Weights of a small GPT-style language model, trained from scratch on English Wikipedia: learned and rotary positions.
Each number is 50 + 15 x the weight over its row's rms, rounded and kept within 0 to 99. Layers, rows and columns count from 0. The size before them is the row's rms in percent of the matrix's.

# down: layer 6 MLP down (transposed), 3072x768, rms 0.0136, rows 1817-1843, columns 256-383
# up: layer 6 MLP up, 3072x768, rms 0.0218, rows 1818-1844, columns 256-383
down1817 093:21 45 41 34 24 28 34 47 48 32 44 59 70 50 52 42 34 43 28 63 53 75 74 53 65 49 61 38 60 66 35 85 38 61 57 64 53 81 65 73 62 76 61 65 39 65 31 34 63 35 46 42 70 51 52 55 49 33 63 69 71 49 47 50 35 65 58 56 35 74 20 28 48 29 62 46 73 46 59 50 46 53 31 46 49 41 23 44 57 32 26 36 67 47 33 63 02 61 44 34 16 48 68 45 54 39 72 82 50 74 76 63 65 72 38 15 52 74 31 61 61 63 42 80 28 42 36 50
up1818 108:72 52 30 07 70 57 52 49 47 41 38 63 55 63 31 57 66 44 50 43 58 62 45 33 37 42 51 31 60 43 60 72 46 35 51 14 65 77 46 66 68 56 53 59 42 69 63 52 36 18 49 41 47 38 36 45 55 61 20 41 57 83 79 30 52 26 48 53 77 64 41 62 50 51 38 36 56 22 61 34 42 66 42 38 50 53 48 21 00 45 38 44 31 34 60 34 29 34 52 51 84 52 50 22 63 60 76 51 67 71 39 22 51 55 53 46 55 49 32 57 69 42 53 56 59 57 39 22
down1818 116:31 42 49 35 04 40 35 72 44 31 69 67 58 74 38 57 34 18 51 60 27 55 44 62 54 67 42 54 72 51 64 88 63 51 42 39 05 62 64 48 22 49 65 52 36 43 28 32 40 63 55 54 49 57 74 34 53 49 67 53 41 33 53 68 57 55 30 65 54 62 67 36 60 60 57 58 59 40 17 48 60 42 50 43 67 79 33 73 80 31 69 55 51 45 27 65 56 71 55 51 16 48 49 61 59 32 52 65 48 49 49 61 60 15 43 56 66 46 54 24 54 40 63 61 33 38 63 51
up1819 096:58 50 60 62 84 63 37 67 48 36 25 69 27 58 62 68 36 29 33 45 62 81 43 62 55 39 71 37 29 46 81 45 44 43 19 50 44 59 51 75 63 41 61 53 52 55 48 55 42 57 27 47 84 53 46 46 33 68 54 18 40 68 50 69 51 53 82 34 41 38 52 61 41 56 50 45 41 55 22 66 55 41 61 44 52 43 57 33 67 52 32 39 88 50 67 54 57 26 42 72 66 48 53 48 38 40 59 52 47 47 35 37 45 45 50 51 31 26 68 43 49 64 51 42 86 80 55 48
down1819 097:58 65 38 71 50 46 39 48 49 68 28 65 65 30 31 37 46 45 44 37 40 52 42 44 46 51 33 69 60 57 59 62 35 32 49 28 33 65 59 76 53 70 56 23 25 42 44 64 44 24 51 29 34 46 46 54 68 68 31 58 37 54 55 40 60 66 43 62 36 17 60 48 71 47 58 50 58 43 53 72 47 82 52 57 57 52 40 60 41 37 44 30 21 64 61 50 12 38 64 56 62 43 51 45 66 37 63 68 39 36 54 62 49 53 77 58 20 61 52 61 54 58 24 67 35 55 65 19
up1820 094:69 58 60 78 55 57 56 39 52 57 38 36 53 33 56 39 59 48 48 76 73 61 46 19 41 61 68 43 47 77 37 53 52 64 48 36 38 08 29 35 75 68 37 31 65 44 64 50 27 53 56 55 58 72 62 37 45 47 77 33 39 49 39 57 25 49 45 57 68 58 30 73 55 08 50 81 36 21 66 47 64 67 41 34 50 49 51 29 38 63 27 56 48 58 17 58 58 38 54 38 62 58 53 24 48 62 28 48 63 33 54 50 38 39 62 26 46 48 55 51 41 62 57 36 68 65 41 40
down1820 094:21 54 39 47 58 56 39 71 25 39 60 29 53 48 68 51 40 29 52 29 50 59 50 44 62 37 44 48 50 43 46 58 46 64 50 56 38 55 30 60 48 45 56 57 25 43 45 36 59 52 68 34 39 34 46 51 45 49 37 52 57 52 86 44 47 48 50 17 29 64 51 37 68 75 51 56 59 67 52 70 36 49 73 33 33 33 37 64 54 46 53 38 66 62 65 47 40 48 21 48 47 34 57 62 47 62 56 40 54 70 31 49 51 76 40 58 54 40 29 54 64 39 40 42 28 29 51 91
up1821 099:53 52 68 54 57 59 42 47 55 35 54 46 32 38 58 53 48 67 44 42 13 49 12 35 57 56 55 42 37 49 68 62 39 72 50 65 41 24 55 46 53 74 50 51 71 40 31 42 50 52 29 69 75 08 48 54 44 59 33 36 09 39 45 63 45 70 47 35 78 59 33 32 54 71 37 58 35 39 58 46 57 53 27 40 39 62 52 61 41 60 45 62 79 52 48 37 51 31 33 52 49 46 39 52 69 65 56 56 41 35 52 47 67 76 32 57 51 38 52 59 71 37 24 62 85 66 57 80
down1821 095:49 64 52 62 48 41 44 72 28 66 28 25 64 32 81 36 50 72 54 53 42 38 74 50 41 59 42 69 51 65 68 78 63 36 74 40 54 61 39 41 60 33 52 61 46 85 61 70 55 66 40 52 57 32 39 62 31 58 73 51 21 71 69 28 52 49 32 30 57 79 19 52 50 55 51 56 57 46 69 44 43 45 67 32 57 48 39 50 83 50 37 33 73 63 53 51 42 55 43 45 69 62 48 37 64 54 43 60 53 29 20 33 67 45 45 50 59 06 65 58 40 79 53 50 50 36 58 24
up1822 104:43 57 38 56 64 55 41 71 74 50 56 39 47 45 28 76 49 48 57 30 34 44 49 30 49 47 54 38 51 57 53 44 43 61 50 28 42 61 77 36 53 16 58 53 35 44 50 53 35 44 59 53 68 36 62 49 27 53 52 62 41 17 83 52 66 56 63 55 61 41 40 47 58 58 66 50 51 54 84 41 41 44 57 45 54 69 32 62 56 63 32 62 60 48 56 35 51 36 71 17 29 73 70 70 30 51 65 51 52 47 44 31 34 48 49 40 54 66 64 60 37 44 59 44 51 67 64 45
down1822 108:37 54 88 54 37 65 63 67 55 65 25 28 29 61 55 71 69 74 45 47 50 52 34 42 64 61 43 69 63 64 56 64 51 67 64 59 30 49 49 83 32 38 48 32 57 57 55 67 45 54 46 46 45 51 62 59 51 40 37 72 64 24 49 45 58 60 44 58 32 38 38 39 56 30 20 08 41 39 55 42 75 78 54 46 29 44 60 40 57 38 30 75 45 34 41 34 49 57 58 51 48 63 21 61 51 25 06 30 51 41 69 78 58 18 28 60 42 46 65 49 72 58 92 56 64 46 59 37
up1823 101:55 59 35 57 60 43 41 47 21 69 49 79 51 66 61 27 27 73 33 34 57 68 53 50 50 48 44 31 54 31 61 47 48 81 52 34 42 37 52 56 63 16 20 52 50 53 34 37 75 67 46 48 59 59 77 60 42 55 62 44 44 39 46 46 59 37 62 36 45 55 34 54 42 52 59 54 68 44 60 60 56 66 52 33 48 60 73 33 69 60 63 44 43 61 54 52 62 24 41 50 36 75 53 46 81 61 74 50 32 57 43 43 74 46 59 37 31 29 55 47 15 65 31 32 53 56 32 45
down1823 104:49 67 85 62 30 31 68 39 51 50 31 33 49 53 53 68 59 48 52 77 64 17 37 52 63 50 42 73 57 48 85 55 52 21 54 31 72 49 41 39 31 47 44 38 54 27 48 42 27 17 47 51 37 27 38 46 41 61 45 54 36 39 50 52 46 33 72 31 57 53 32 60 61 36 16 47 40 25 49 48 47 44 36 56 36 46 49 58 51 42 47 56 32 50 39 59 44 66 49 62 52 71 25 56 30 57 30 34 56 35 44 46 42 65 61 57 40 49 51 52 63 37 60 68 48 47 44 43
up1824 100:28 45 48 32 86 68 59 47 20 52 50 52 75 64 48 48 48 50 47 46 32 59 21 32 50 52 56 52 56 49 51 47 42 72 30 47 44 58 68 38 48 51 85 68 45 57 26 45 44 47 34 63 59 62 60 48 33 40 52 54 47 55 47 64 41 30 37 57 76 61 41 31 52 39 44 55 48 47 54 41 43 51 21 23 67 44 58 53 63 43 49 51 07 34 21 51 52 59 35 66 87 67 58 42 72 57 54 48 29 45 59 61 13 78 57 70 58 67 37 81 95 62 73 47 80 49 38 35
down1824 106:41 45 29 41 35 28 59 47 66 67 73 34 65 55 67 35 39 43 51 35 52 45 74 66 59 34 62 41 48 59 82 61 41 40 70 20 51 38 43 45 64 50 33 32 60 73 31 57 45 44 78 33 36 67 42 62 72 56 49 53 62 58 65 58 52 26 43 52 35 59 56 55 42 41 58 53 62 66 22 35 51 61 53 43 70 23 39 62 40 47 41 63 54 38 42 00 44 31 76 58 54 61 42 46 35 42 76 44 38 61 49 35 99 55 40 32 62 26 66 37 59 49 59 65 59 63 26 47
up1825 100:38 37 87 53 59 68 38 54 32 51 53 18 63 41 38 23 48 36 03 34 59 56 50 28 45 58 29 41 47 56 64 60 32 53 40 54 31 66 38 49 40 43 42 42 53 36 35 40 24 31 42 37 26 67 64 65 51 74 30 49 50 55 61 32 32 50 48 54 51 34 64 71 56 51 37 51 29 59 51 30 33 53 81 24 27 46 32 31 51 58 40 62 57 61 42 73 51 33 76 55 65 14 36 52 54 39 69 46 23 41 54 57 63 53 72 62 50 40 43 63 69 57 56 68 54 82 49 65
down1825 097:87 40 61 42 45 46 39 41 71 43 60 58 77 50 52 43 33 65 48 50 47 59 60 39 86 54 44 55 49 48 42 68 68 52 49 52 45 41 53 66 40 48 54 45 12 53 54 30 68 39 46 54 92 42 34 44 63 49 43 61 61 42 36 57 78 32 56 62 16 40 59 73 58 43 75 29 49 46 58 55 52 52 36 42 46 40 64 45 86 53 45 47 55 72 52 42 42 38 30 82 67 80 74 67 30 58 33 37 60 46 49 47 26 67 43 31 58 34 20 15 56 61 47 60 46 35 38 45
up1826 101:41 54 25 18 29 28 42 61 30 49 51 62 18 58 56 42 58 28 40 48 35 54 49 44 67 49 60 58 50 27 66 72 46 69 36 52 22 46 63 62 41 47 47 51 24 27 46 60 42 54 53 34 69 65 41 58 63 59 63 42 43 46 51 54 45 56 76 49 27 25 51 46 45 48 66 29 71 32 52 63 48 59 44 44 50 53 76 59 46 67 53 50 42 33 38 35 54 60 34 51 43 57 32 53 86 00 43 26 29 70 55 77 38 45 63 44 34 42 49 61 28 48 57 46 54 49 52 52
down1826 097:49 63 33 68 59 38 32 34 52 46 62 41 87 36 48 50 49 48 48 66 35 42 32 69 41 61 39 66 50 68 46 66 30 40 50 33 54 41 58 51 67 63 52 65 37 68 45 65 51 52 71 20 50 51 46 54 22 27 70 31 60 76 66 34 68 60 43 50 39 58 57 34 75 75 23 57 70 54 23 58 52 67 27 47 47 49 57 51 39 41 68 28 42 51 39 78 36 73 49 57 63 75 78 66 70 67 66 38 67 35 55 63 26 44 55 56 54 86 60 64 51 57 27 33 25 49 47 22
up1827 103:40 10 24 21 56 43 67 59 35 32 35 52 60 31 56 54 37 65 31 53 32 65 63 68 65 18 22 54 43 61 51 41 57 45 45 60 55 50 53 56 75 67 42 86 46 50 78 55 36 37 24 43 54 42 63 36 50 57 57 69 75 57 23 58 46 41 67 61 52 59 36 68 66 29 41 43 47 30 75 51 47 54 59 74 40 31 59 65 73 61 19 34 16 74 40 59 36 40 24 41 69 40 57 44 67 26 65 30 57 86 49 50 64 52 89 58 56 33 37 60 53 39 60 56 39 50 53 42
down1827 098:56 48 65 55 36 63 81 28 25 55 29 45 47 44 48 60 60 56 80 55 65 52 64 80 33 43 50 59 40 39 48 59 33 15 73 60 49 45 39 58 42 87 24 46 45 53 74 51 51 70 77 55 43 49 48 46 55 30 65 22 35 52 71 41 57 55 66 47 68 48 20 56 37 73 30 49 64 45 85 66 43 28 56 64 25 34 54 55 11 39 66 50 55 75 58 40 33 67 38 50 49 26 74 74 24 34 34 48 43 23 23 51 59 58 15 83 68 31 54 52 27 35 36 25 67 35 66 49
up1828 099:46 63 20 82 36 53 41 40 54 46 65 61 35 38 62 50 47 49 44 38 50 33 65 67 64 50 48 64 53 47 49 61 59 51 65 51 32 42 28 30 34 54 64 59 64 61 61 39 51 51 42 67 35 50 79 57 41 56 64 35 35 57 31 50 59 86 49 40 53 52 32 46 53 43 54 34 37 35 39 44 74 18 51 34 35 45 54 45 43 82 52 13 50 29 62 52 46 61 59 63 42 27 52 65 53 27 42 59 34 44 58 39 31 43 20 54 70 89 90 55 07 79 38 20 59 47 30 75
down1828 108:40 33 40 42 54 71 45 50 50 50 43 29 73 59 26 45 70 61 49 54 51 56 49 42 51 52 53 81 70 38 65 55 26 64 53 70 38 52 79 67 46 34 67 48 45 66 39 59 64 39 65 53 68 45 42 53 44 42 49 43 22 57 41 38 54 19 36 37 40 59 45 46 66 34 57 54 56 55 64 53 45 45 43 66 58 62 45 70 42 41 45 54 62 71 71 39 44 56 35 37 46 76 34 37 43 39 57 37 56 57 50 71 57 60 42 36 46 24 50 42 48 67 56 85 15 58 86 42
up1829 102:48 34 69 55 52 43 58 37 62 67 50 43 28 39 49 61 32 69 40 52 30 49 47 33 34 80 51 55 42 32 47 56 58 34 75 63 63 46 53 41 47 54 66 48 26 66 45 63 53 11 28 51 27 69 23 49 44 46 58 55 36 39 49 61 30 35 60 39 52 73 52 34 43 49 69 49 60 44 55 39 44 70 47 50 32 65 50 49 39 69 25 71 45 26 45 49 32 66 45 84 68 55 57 52 56 39 38 19 60 70 43 65 48 76 42 23 43 20 39 53 70 44 66 80 22 49 49 61
down1829 099:49 43 35 40 55 42 32 57 68 44 64 73 37 69 67 50 45 09 44 10 51 44 45 44 56 56 62 62 74 31 33 77 25 62 21 29 56 30 48 47 72 55 29 34 61 44 46 46 66 50 56 51 56 44 82 58 54 41 36 66 44 44 67 95 66 38 65 67 76 38 56 41 57 40 60 45 58 50 53 49 56 67 37 31 40 42 25 42 32 26 40 38 12 64 46 30 40 37 55 47 44 40 20 63 56 65 69 56 47 65 36 44 53 70 42 57 37 54 55 58 31 85 50 64 59 87 45 63
up1830 104:53 31 57 59 42 41 54 54 77 39 58 41 49 48 52 58 60 58 40 24 62 52 32 67 46 45 43 58 61 53 80 76 19 40 58 47 64 38 38 60 50 50 50 43 69 48 39 77 42 37 44 35 73 19 25 69 37 56 66 51 60 39 29 57 39 90 55 48 46 75 27 61 75 29 66 72 46 47 53 67 30 52 28 60 35 51 68 38 61 48 32 64 53 36 47 71 07 45 39 45 43 33 32 63 41 47 39 51 42 43 74 54 60 38 64 78 59 43 39 63 50 54 72 40 66 55 35 60
down1830 104:44 35 48 60 80 62 46 52 44 46 72 37 60 65 26 24 54 50 58 34 71 56 45 44 40 68 25 54 44 22 43 46 67 65 61 35 37 48 37 47 49 55 57 68 65 57 27 61 29 45 39 59 11 38 64 39 63 68 21 43 50 27 58 32 35 35 61 69 54 62 41 40 28 39 44 58 55 66 66 38 65 48 49 47 54 51 45 43 34 69 33 44 71 48 82 44 37 45 75 52 50 68 64 67 43 43 44 75 56 74 58 47 55 73 32 39 67 64 46 11 42 61 51 43 37 47 33 53
up1831 095:30 46 34 34 68 33 57 50 52 46 42 65 21 02 62 60 36 50 38 36 77 22 73 53 81 53 65 56 46 32 44 36 65 64 50 33 44 30 59 31 58 36 41 33 72 43 87 44 38 77 45 42 71 55 46 58 74 62 69 43 52 62 11 67 26 49 75 38 46 37 48 60 46 59 67 45 89 58 31 46 55 71 63 41 19 12 64 46 59 39 62 58 33 37 56 46 29 13 25 45 57 12 60 42 42 54 44 57 59 56 60 34 46 61 47 56 50 35 48 61 59 68 58 65 34 84 67 46
down1831 098:37 53 56 50 63 18 40 60 39 26 30 68 42 82 34 50 74 56 42 46 56 93 47 50 20 49 28 35 39 54 48 51 29 40 51 75 33 66 18 37 56 47 44 59 61 41 38 65 39 43 50 52 45 25 53 78 40 40 59 26 39 41 57 47 68 60 55 42 49 41 44 49 49 50 52 44 56 30 35 36 43 63 60 39 75 88 37 46 44 42 26 49 39 60 54 57 24 44 56 53 37 68 39 32 29 55 60 53 56 42 50 47 55 55 78 40 37 37 56 31 42 58 62 48 63 19 75 84
up1832 098:53 60 55 43 60 17 52 55 53 58 36 52 65 27 26 64 34 20 57 32 27 62 67 47 56 39 49 58 48 37 42 64 50 27 53 55 50 30 55 80 41 44 67 50 37 27 63 30 72 54 30 74 49 50 57 41 58 45 58 80 37 57 29 50 77 25 69 73 53 49 31 39 51 76 53 37 41 58 48 42 38 51 45 29 59 68 60 66 49 32 32 56 41 38 53 34 41 35 19 63 48 64 55 38 59 48 73 42 48 79 37 59 48 72 66 34 45 65 66 50 34 99 62 40 77 56 52 54
down1832 104:41 27 82 55 16 54 74 42 63 45 52 27 59 59 50 58 59 68 41 60 60 60 41 45 44 46 34 54 48 50 38 79 53 57 57 28 81 71 52 48 53 36 71 37 75 25 41 59 64 66 71 22 45 34 57 39 32 41 42 39 54 34 77 59 69 41 55 40 70 30 32 29 30 81 46 54 45 45 28 70 38 73 48 44 58 57 32 46 69 42 72 40 47 26 79 66 66 68 61 04 51 51 60 53 56 34 37 53 38 59 47 33 29 24 38 31 42 44 18 35 48 36 56 52 65 56 67 30
up1833 098:37 49 48 61 64 79 57 16 42 67 57 26 51 40 69 45 68 25 41 29 71 53 27 44 54 58 54 60 64 47 57 48 21 34 32 47 40 56 32 46 38 57 36 32 58 59 61 23 47 18 24 50 58 59 26 21 57 47 50 42 62 13 41 49 39 53 64 48 48 35 51 64 52 66 44 45 32 57 50 53 60 53 41 40 20 35 35 37 55 26 26 64 43 38 45 60 50 56 56 04 63 44 45 58 51 55 70 35 29 46 44 46 50 54 41 47 60 06 51 71 51 55 73 51 71 42 50 47
down1833 101:55 62 67 36 55 30 56 71 27 53 62 50 50 52 62 38 11 55 54 61 49 58 69 61 33 84 45 59 47 38 52 45 67 40 76 57 48 47 41 46 56 56 54 34 51 66 41 44 25 58 73 51 43 77 47 48 45 48 40 81 41 99 35 72 49 54 46 49 32 52 59 60 40 26 57 38 68 32 62 48 43 59 54 55 60 34 40 49 63 67 47 49 39 55 47 35 61 44 52 73 41 50 66 40 44 67 49 43 62 32 59 43 54 53 69 45 74 61 66 53 00 60 47 16 59 15 39 74
up1834 094:63 47 39 50 47 31 31 38 37 47 49 58 46 49 87 63 48 68 16 53 56 61 65 31 54 50 62 61 50 52 85 50 51 78 76 46 56 46 47 40 45 41 31 57 23 36 62 47 72 41 42 57 44 40 54 43 31 39 24 93 64 60 29 37 57 43 57 42 45 73 48 48 57 67 53 50 41 63 65 50 48 48 42 43 33 37 45 35 38 48 54 66 32 60 59 46 50 65 45 26 64 68 47 61 68 41 68 36 40 47 44 54 40 31 69 56 35 42 50 36 29 65 45 68 57 45 37 46
down1834 099:45 49 17 70 61 53 88 52 51 50 51 31 33 48 57 39 53 48 60 47 49 76 53 84 43 53 55 17 42 48 48 36 32 48 57 63 44 37 63 36 42 57 43 67 66 42 59 57 37 39 53 54 55 67 68 49 70 35 48 43 49 63 69 40 52 23 49 65 50 50 55 41 37 54 41 38 87 55 58 24 40 50 30 49 31 84 68 46 65 64 50 40 73 38 53 54 65 48 49 60 36 37 75 60 30 74 49 58 17 26 76 39 47 53 67 41 36 40 58 40 47 32 61 32 62 45 66 73
up1835 095:46 29 63 33 75 72 36 42 25 49 51 63 49 58 47 78 47 57 54 44 44 31 31 67 51 50 58 58 62 74 50 39 88 54 41 42 79 33 66 65 40 75 46 36 72 30 66 57 52 47 38 41 62 54 61 24 31 35 27 49 44 43 52 36 45 40 46 66 63 43 30 14 22 30 79 73 50 52 78 32 60 42 74 24 41 25 47 66 44 39 60 54 54 61 43 82 38 52 60 49 42 86 35 40 66 51 49 38 23 48 50 42 35 33 53 53 24 46 70 66 60 31 26 56 52 52 69 67
down1835 096:57 60 46 19 47 54 41 71 77 39 43 54 53 24 48 52 41 60 38 40 77 28 68 29 56 36 13 34 55 32 42 57 50 34 47 48 30 52 58 44 81 48 34 50 33 50 40 59 52 45 63 10 53 63 44 60 61 52 75 47 56 33 58 24 44 64 51 32 42 52 48 56 58 32 28 60 56 47 49 48 55 38 62 38 61 69 45 30 37 63 58 46 73 38 66 60 39 99 82 63 55 54 68 44 61 21 71 28 58 45 54 52 58 44 40 67 31 33 68 45 53 51 43 19 56 70 37 50
up1836 102:34 68 81 60 46 54 33 46 59 62 54 49 66 79 32 58 49 60 37 49 61 61 42 48 66 66 41 56 29 28 68 44 71 65 61 25 45 52 55 46 55 59 44 33 35 69 41 35 35 21 83 64 58 22 50 46 37 56 43 82 27 02 58 70 70 82 37 47 63 68 46 46 51 57 24 66 58 62 55 41 30 30 34 29 65 43 55 15 47 40 43 63 34 50 47 19 48 33 29 37 63 34 39 60 45 49 62 44 56 57 50 50 74 06 27 32 63 75 41 41 68 22 50 60 28 58 28 33
down1836 095:27 53 51 57 58 38 65 14 30 71 32 72 52 35 36 49 68 15 53 62 52 45 21 58 73 70 59 52 51 62 28 09 31 38 30 78 51 99 40 29 69 41 44 79 39 46 71 33 53 48 63 50 54 56 65 62 64 48 56 36 46 51 17 39 69 63 47 27 47 52 57 69 44 68 60 65 14 59 44 33 50 70 67 49 42 54 34 51 59 55 56 41 68 38 16 78 70 60 52 55 46 39 51 70 44 53 25 83 72 35 40 28 40 54 36 71 51 11 29 60 53 52 27 43 30 50 50 27
up1837 096:38 20 38 54 42 39 40 42 39 53 41 74 25 50 15 46 60 58 55 37 72 50 75 73 44 32 41 16 72 65 65 55 48 60 62 35 41 57 54 51 46 42 37 54 28 37 29 34 32 69 33 45 65 59 44 39 47 60 38 94 45 30 65 42 59 92 45 34 58 13 60 57 42 53 49 57 23 53 30 62 38 38 79 26 16 52 63 47 48 63 51 34 39 69 71 64 59 33 53 55 46 56 44 72 53 47 38 32 50 52 69 68 52 39 39 28 38 38 60 38 28 62 81 42 52 46 54 43
down1837 092:62 67 35 99 49 50 27 58 53 39 18 69 61 43 53 68 27 32 42 40 59 48 24 23 66 49 25 39 42 45 54 43 36 57 70 45 28 39 89 52 31 57 29 54 24 53 50 40 44 71 66 65 33 20 64 59 48 40 87 24 53 34 56 14 40 44 39 63 66 56 49 55 63 65 45 51 55 38 64 73 60 37 51 71 64 70 52 58 67 45 44 71 42 45 74 71 44 57 66 73 41 32 57 52 40 39 62 23 42 30 52 44 49 41 36 44 68 51 45 79 56 60 69 58 42 39 47 44
up1838 094:34 15 35 51 52 59 71 36 52 62 53 35 37 39 83 54 68 12 55 36 71 38 53 36 44 53 49 42 58 54 40 39 74 49 60 30 70 57 74 56 56 97 17 57 71 48 65 74 40 75 59 47 57 61 56 54 40 57 55 73 56 64 57 45 40 49 66 52 47 31 25 53 52 72 55 36 18 39 71 48 37 46 58 53 50 53 53 60 53 43 34 38 37 37 41 41 37 34 41 43 68 42 72 26 42 38 40 39 67 66 67 46 22 43 64 25 67 39 55 51 66 63 17 79 49 23 48 41
down1838 101:73 59 41 36 48 50 55 56 36 51 32 34 42 30 61 37 39 50 36 67 49 56 55 38 46 38 66 20 22 76 51 21 32 32 64 51 43 45 40 44 39 43 69 62 28 41 42 30 37 30 40 26 38 50 65 47 77 36 54 59 38 59 39 32 58 25 44 23 61 46 69 45 39 51 36 49 44 51 53 76 31 32 48 45 46 36 47 52 34 71 82 45 35 44 63 55 32 45 66 47 58 15 33 52 66 71 55 42 67 66 50 61 46 61 33 75 37 82 62 53 57 65 69 65 67 83 38 48
up1839 100:43 77 57 50 53 45 41 63 43 49 32 52 26 51 73 51 52 36 57 54 65 34 44 66 44 60 21 42 31 76 77 42 52 27 29 50 59 83 42 42 54 76 62 58 47 65 31 68 43 36 27 53 41 35 58 37 53 74 75 76 34 37 74 32 48 66 55 21 49 47 43 42 56 47 41 24 46 58 43 55 39 69 76 46 68 52 53 43 33 62 72 30 45 51 62 53 51 35 77 28 49 24 59 54 36 39 70 63 55 47 65 18 39 41 40 60 62 58 54 69 32 66 46 50 66 62 41 49
down1839 099:72 33 61 72 37 14 49 41 40 55 52 63 78 30 76 45 44 59 34 39 47 80 49 53 76 58 52 66 53 45 44 28 25 45 73 45 47 43 84 72 39 55 36 39 80 59 38 34 54 35 74 61 52 59 54 61 59 39 30 25 53 55 61 54 53 38 42 63 28 45 34 42 29 74 44 46 52 67 41 48 62 52 51 16 49 77 36 50 52 46 49 75 53 59 40 60 53 71 55 42 64 86 60 62 85 35 30 47 62 29 41 66 45 56 42 32 53 44 47 24 65 55 61 49 43 42 60 32
up1840 100:80 70 41 53 75 43 40 56 30 68 68 14 54 29 29 48 27 52 28 21 31 60 03 20 39 18 35 40 40 56 41 44 67 47 64 53 47 48 62 57 56 31 46 55 56 73 18 64 48 59 51 51 47 63 76 30 79 52 55 54 45 50 63 53 48 47 40 56 59 69 54 66 68 54 37 50 36 47 53 58 52 21 47 36 20 49 62 15 46 22 66 36 74 27 45 52 29 62 18 42 47 45 15 64 51 38 40 34 32 47 55 65 68 23 22 71 32 55 39 29 55 48 47 57 53 31 54 46
down1840 100:48 45 29 67 38 41 58 12 50 47 52 55 24 79 56 80 61 65 66 62 47 54 67 59 75 72 31 31 45 64 72 72 43 28 17 18 53 34 46 49 42 54 64 42 47 38 70 28 55 43 54 45 31 31 16 66 37 32 56 30 23 48 58 71 46 24 41 41 39 50 57 43 44 32 41 39 47 44 19 42 49 74 41 30 49 25 52 47 70 43 65 51 37 76 48 53 00 34 87 48 66 50 76 48 43 36 47 52 66 50 40 24 42 54 62 41 58 18 73 78 55 80 44 36 45 24 57 61
up1841 106:38 18 45 37 47 36 42 25 33 38 53 68 52 55 48 46 48 29 88 49 55 58 80 72 44 50 62 37 28 60 53 46 43 44 29 25 42 39 38 36 87 28 72 50 37 43 24 33 46 52 49 34 21 40 41 57 31 74 47 39 63 34 45 70 25 60 34 52 57 45 46 60 78 46 18 29 34 60 44 51 65 28 57 49 61 57 46 59 56 43 45 46 30 72 35 36 60 71 32 32 38 53 46 58 32 36 66 58 37 79 55 37 43 40 43 50 50 41 55 55 58 59 58 57 74 47 47 30
down1841 103:38 68 57 46 32 66 36 64 69 31 63 33 39 33 63 24 40 50 59 46 69 14 35 33 78 42 47 55 55 82 53 43 50 59 89 31 29 82 50 42 58 61 22 64 53 59 71 60 41 57 34 74 78 70 54 42 13 39 59 59 32 47 48 58 39 50 68 61 38 60 38 53 64 42 59 37 48 54 71 53 50 60 65 51 29 49 42 61 30 33 79 67 65 43 62 45 35 40 61 72 38 58 43 49 31 39 52 70 33 56 38 56 54 64 63 47 40 87 41 58 54 54 59 53 18 48 40 44
up1842 097:70 66 97 40 43 48 14 53 41 26 31 35 29 40 53 75 66 39 62 59 50 47 51 38 26 36 64 28 76 48 43 42 78 59 25 30 54 80 61 56 71 69 39 45 90 42 88 65 47 49 48 44 42 48 65 58 14 56 64 51 61 48 38 31 48 39 38 44 54 31 48 46 58 61 44 36 32 62 72 49 63 47 24 40 41 15 24 06 34 51 63 59 44 38 54 55 24 37 43 50 65 27 33 62 23 38 64 36 73 45 33 26 55 53 56 41 58 38 59 38 57 54 58 45 48 41 36 75
down1842 095:41 18 44 56 38 55 53 53 53 58 30 38 75 57 50 44 19 74 55 64 41 56 54 69 45 39 39 69 68 74 45 64 52 44 65 62 58 54 36 74 50 46 74 66 58 54 39 60 49 49 61 66 40 51 59 50 45 48 77 69 42 37 44 50 66 66 59 39 26 58 49 44 66 76 52 43 56 25 48 66 52 33 26 43 41 82 56 78 45 28 56 57 48 67 45 54 08 41 81 52 63 62 88 47 59 46 52 59 34 34 64 59 57 18 48 33 35 40 65 48 54 54 51 31 68 41 72 40
up1843 101:49 60 49 52 44 44 57 56 40 27 65 66 24 38 61 43 75 42 24 43 45 73 54 42 35 47 46 43 53 40 40 53 38 43 20 44 54 41 72 27 47 35 35 66 65 38 58 64 66 35 53 54 32 49 68 43 44 53 55 72 21 32 13 67 80 36 48 50 64 46 16 33 55 59 47 47 24 49 45 52 54 18 51 53 41 55 61 57 56 67 68 59 06 48 68 83 35 75 27 59 71 64 33 57 77 60 48 39 37 80 39 43 38 72 43 51 42 18 41 57 45 70 71 48 58 67 46 42
down1843 097:46 50 61 30 53 60 46 67 37 45 41 66 60 31 54 57 33 36 33 60 38 40 51 64 58 57 60 50 24 62 53 53 64 53 59 75 30 28 67 57 38 34 26 19 50 57 17 54 52 41 55 70 68 77 38 45 69 50 29 55 53 23 17 40 47 28 64 75 47 58 43 56 57 44 20 75 64 31 45 56 48 36 55 34 51 65 44 41 38 37 34 51 46 41 39 63 36 62 58 38 68 35 58 28 47 47 83 35 61 35 36 30 63 44 66 40 69 78 40 62 38 45 17 18 56 37 55 69
up1844 101:68 41 61 39 36 64 48 59 41 53 45 64 60 58 47 52 56 44 52 21 55 32 48 40 49 62 22 51 42 18 53 42 53 55 56 55 43 44 64 26 51 34 49 61 46 42 63 79 52 50 42 62 60 46 38 52 40 59 25 41 66 36 32 68 83 76 71 34 64 40 46 37 50 43 74 39 45 37 35 31 52 44 37 48 54 56 71 44 71 63 44 37 47 60 52 57 80 39 66 44 50 47 44 59 40 50 47 13 56 20 56 53 20 60 37 59 48 35 40 49 72 46 56 63 59 55 55 55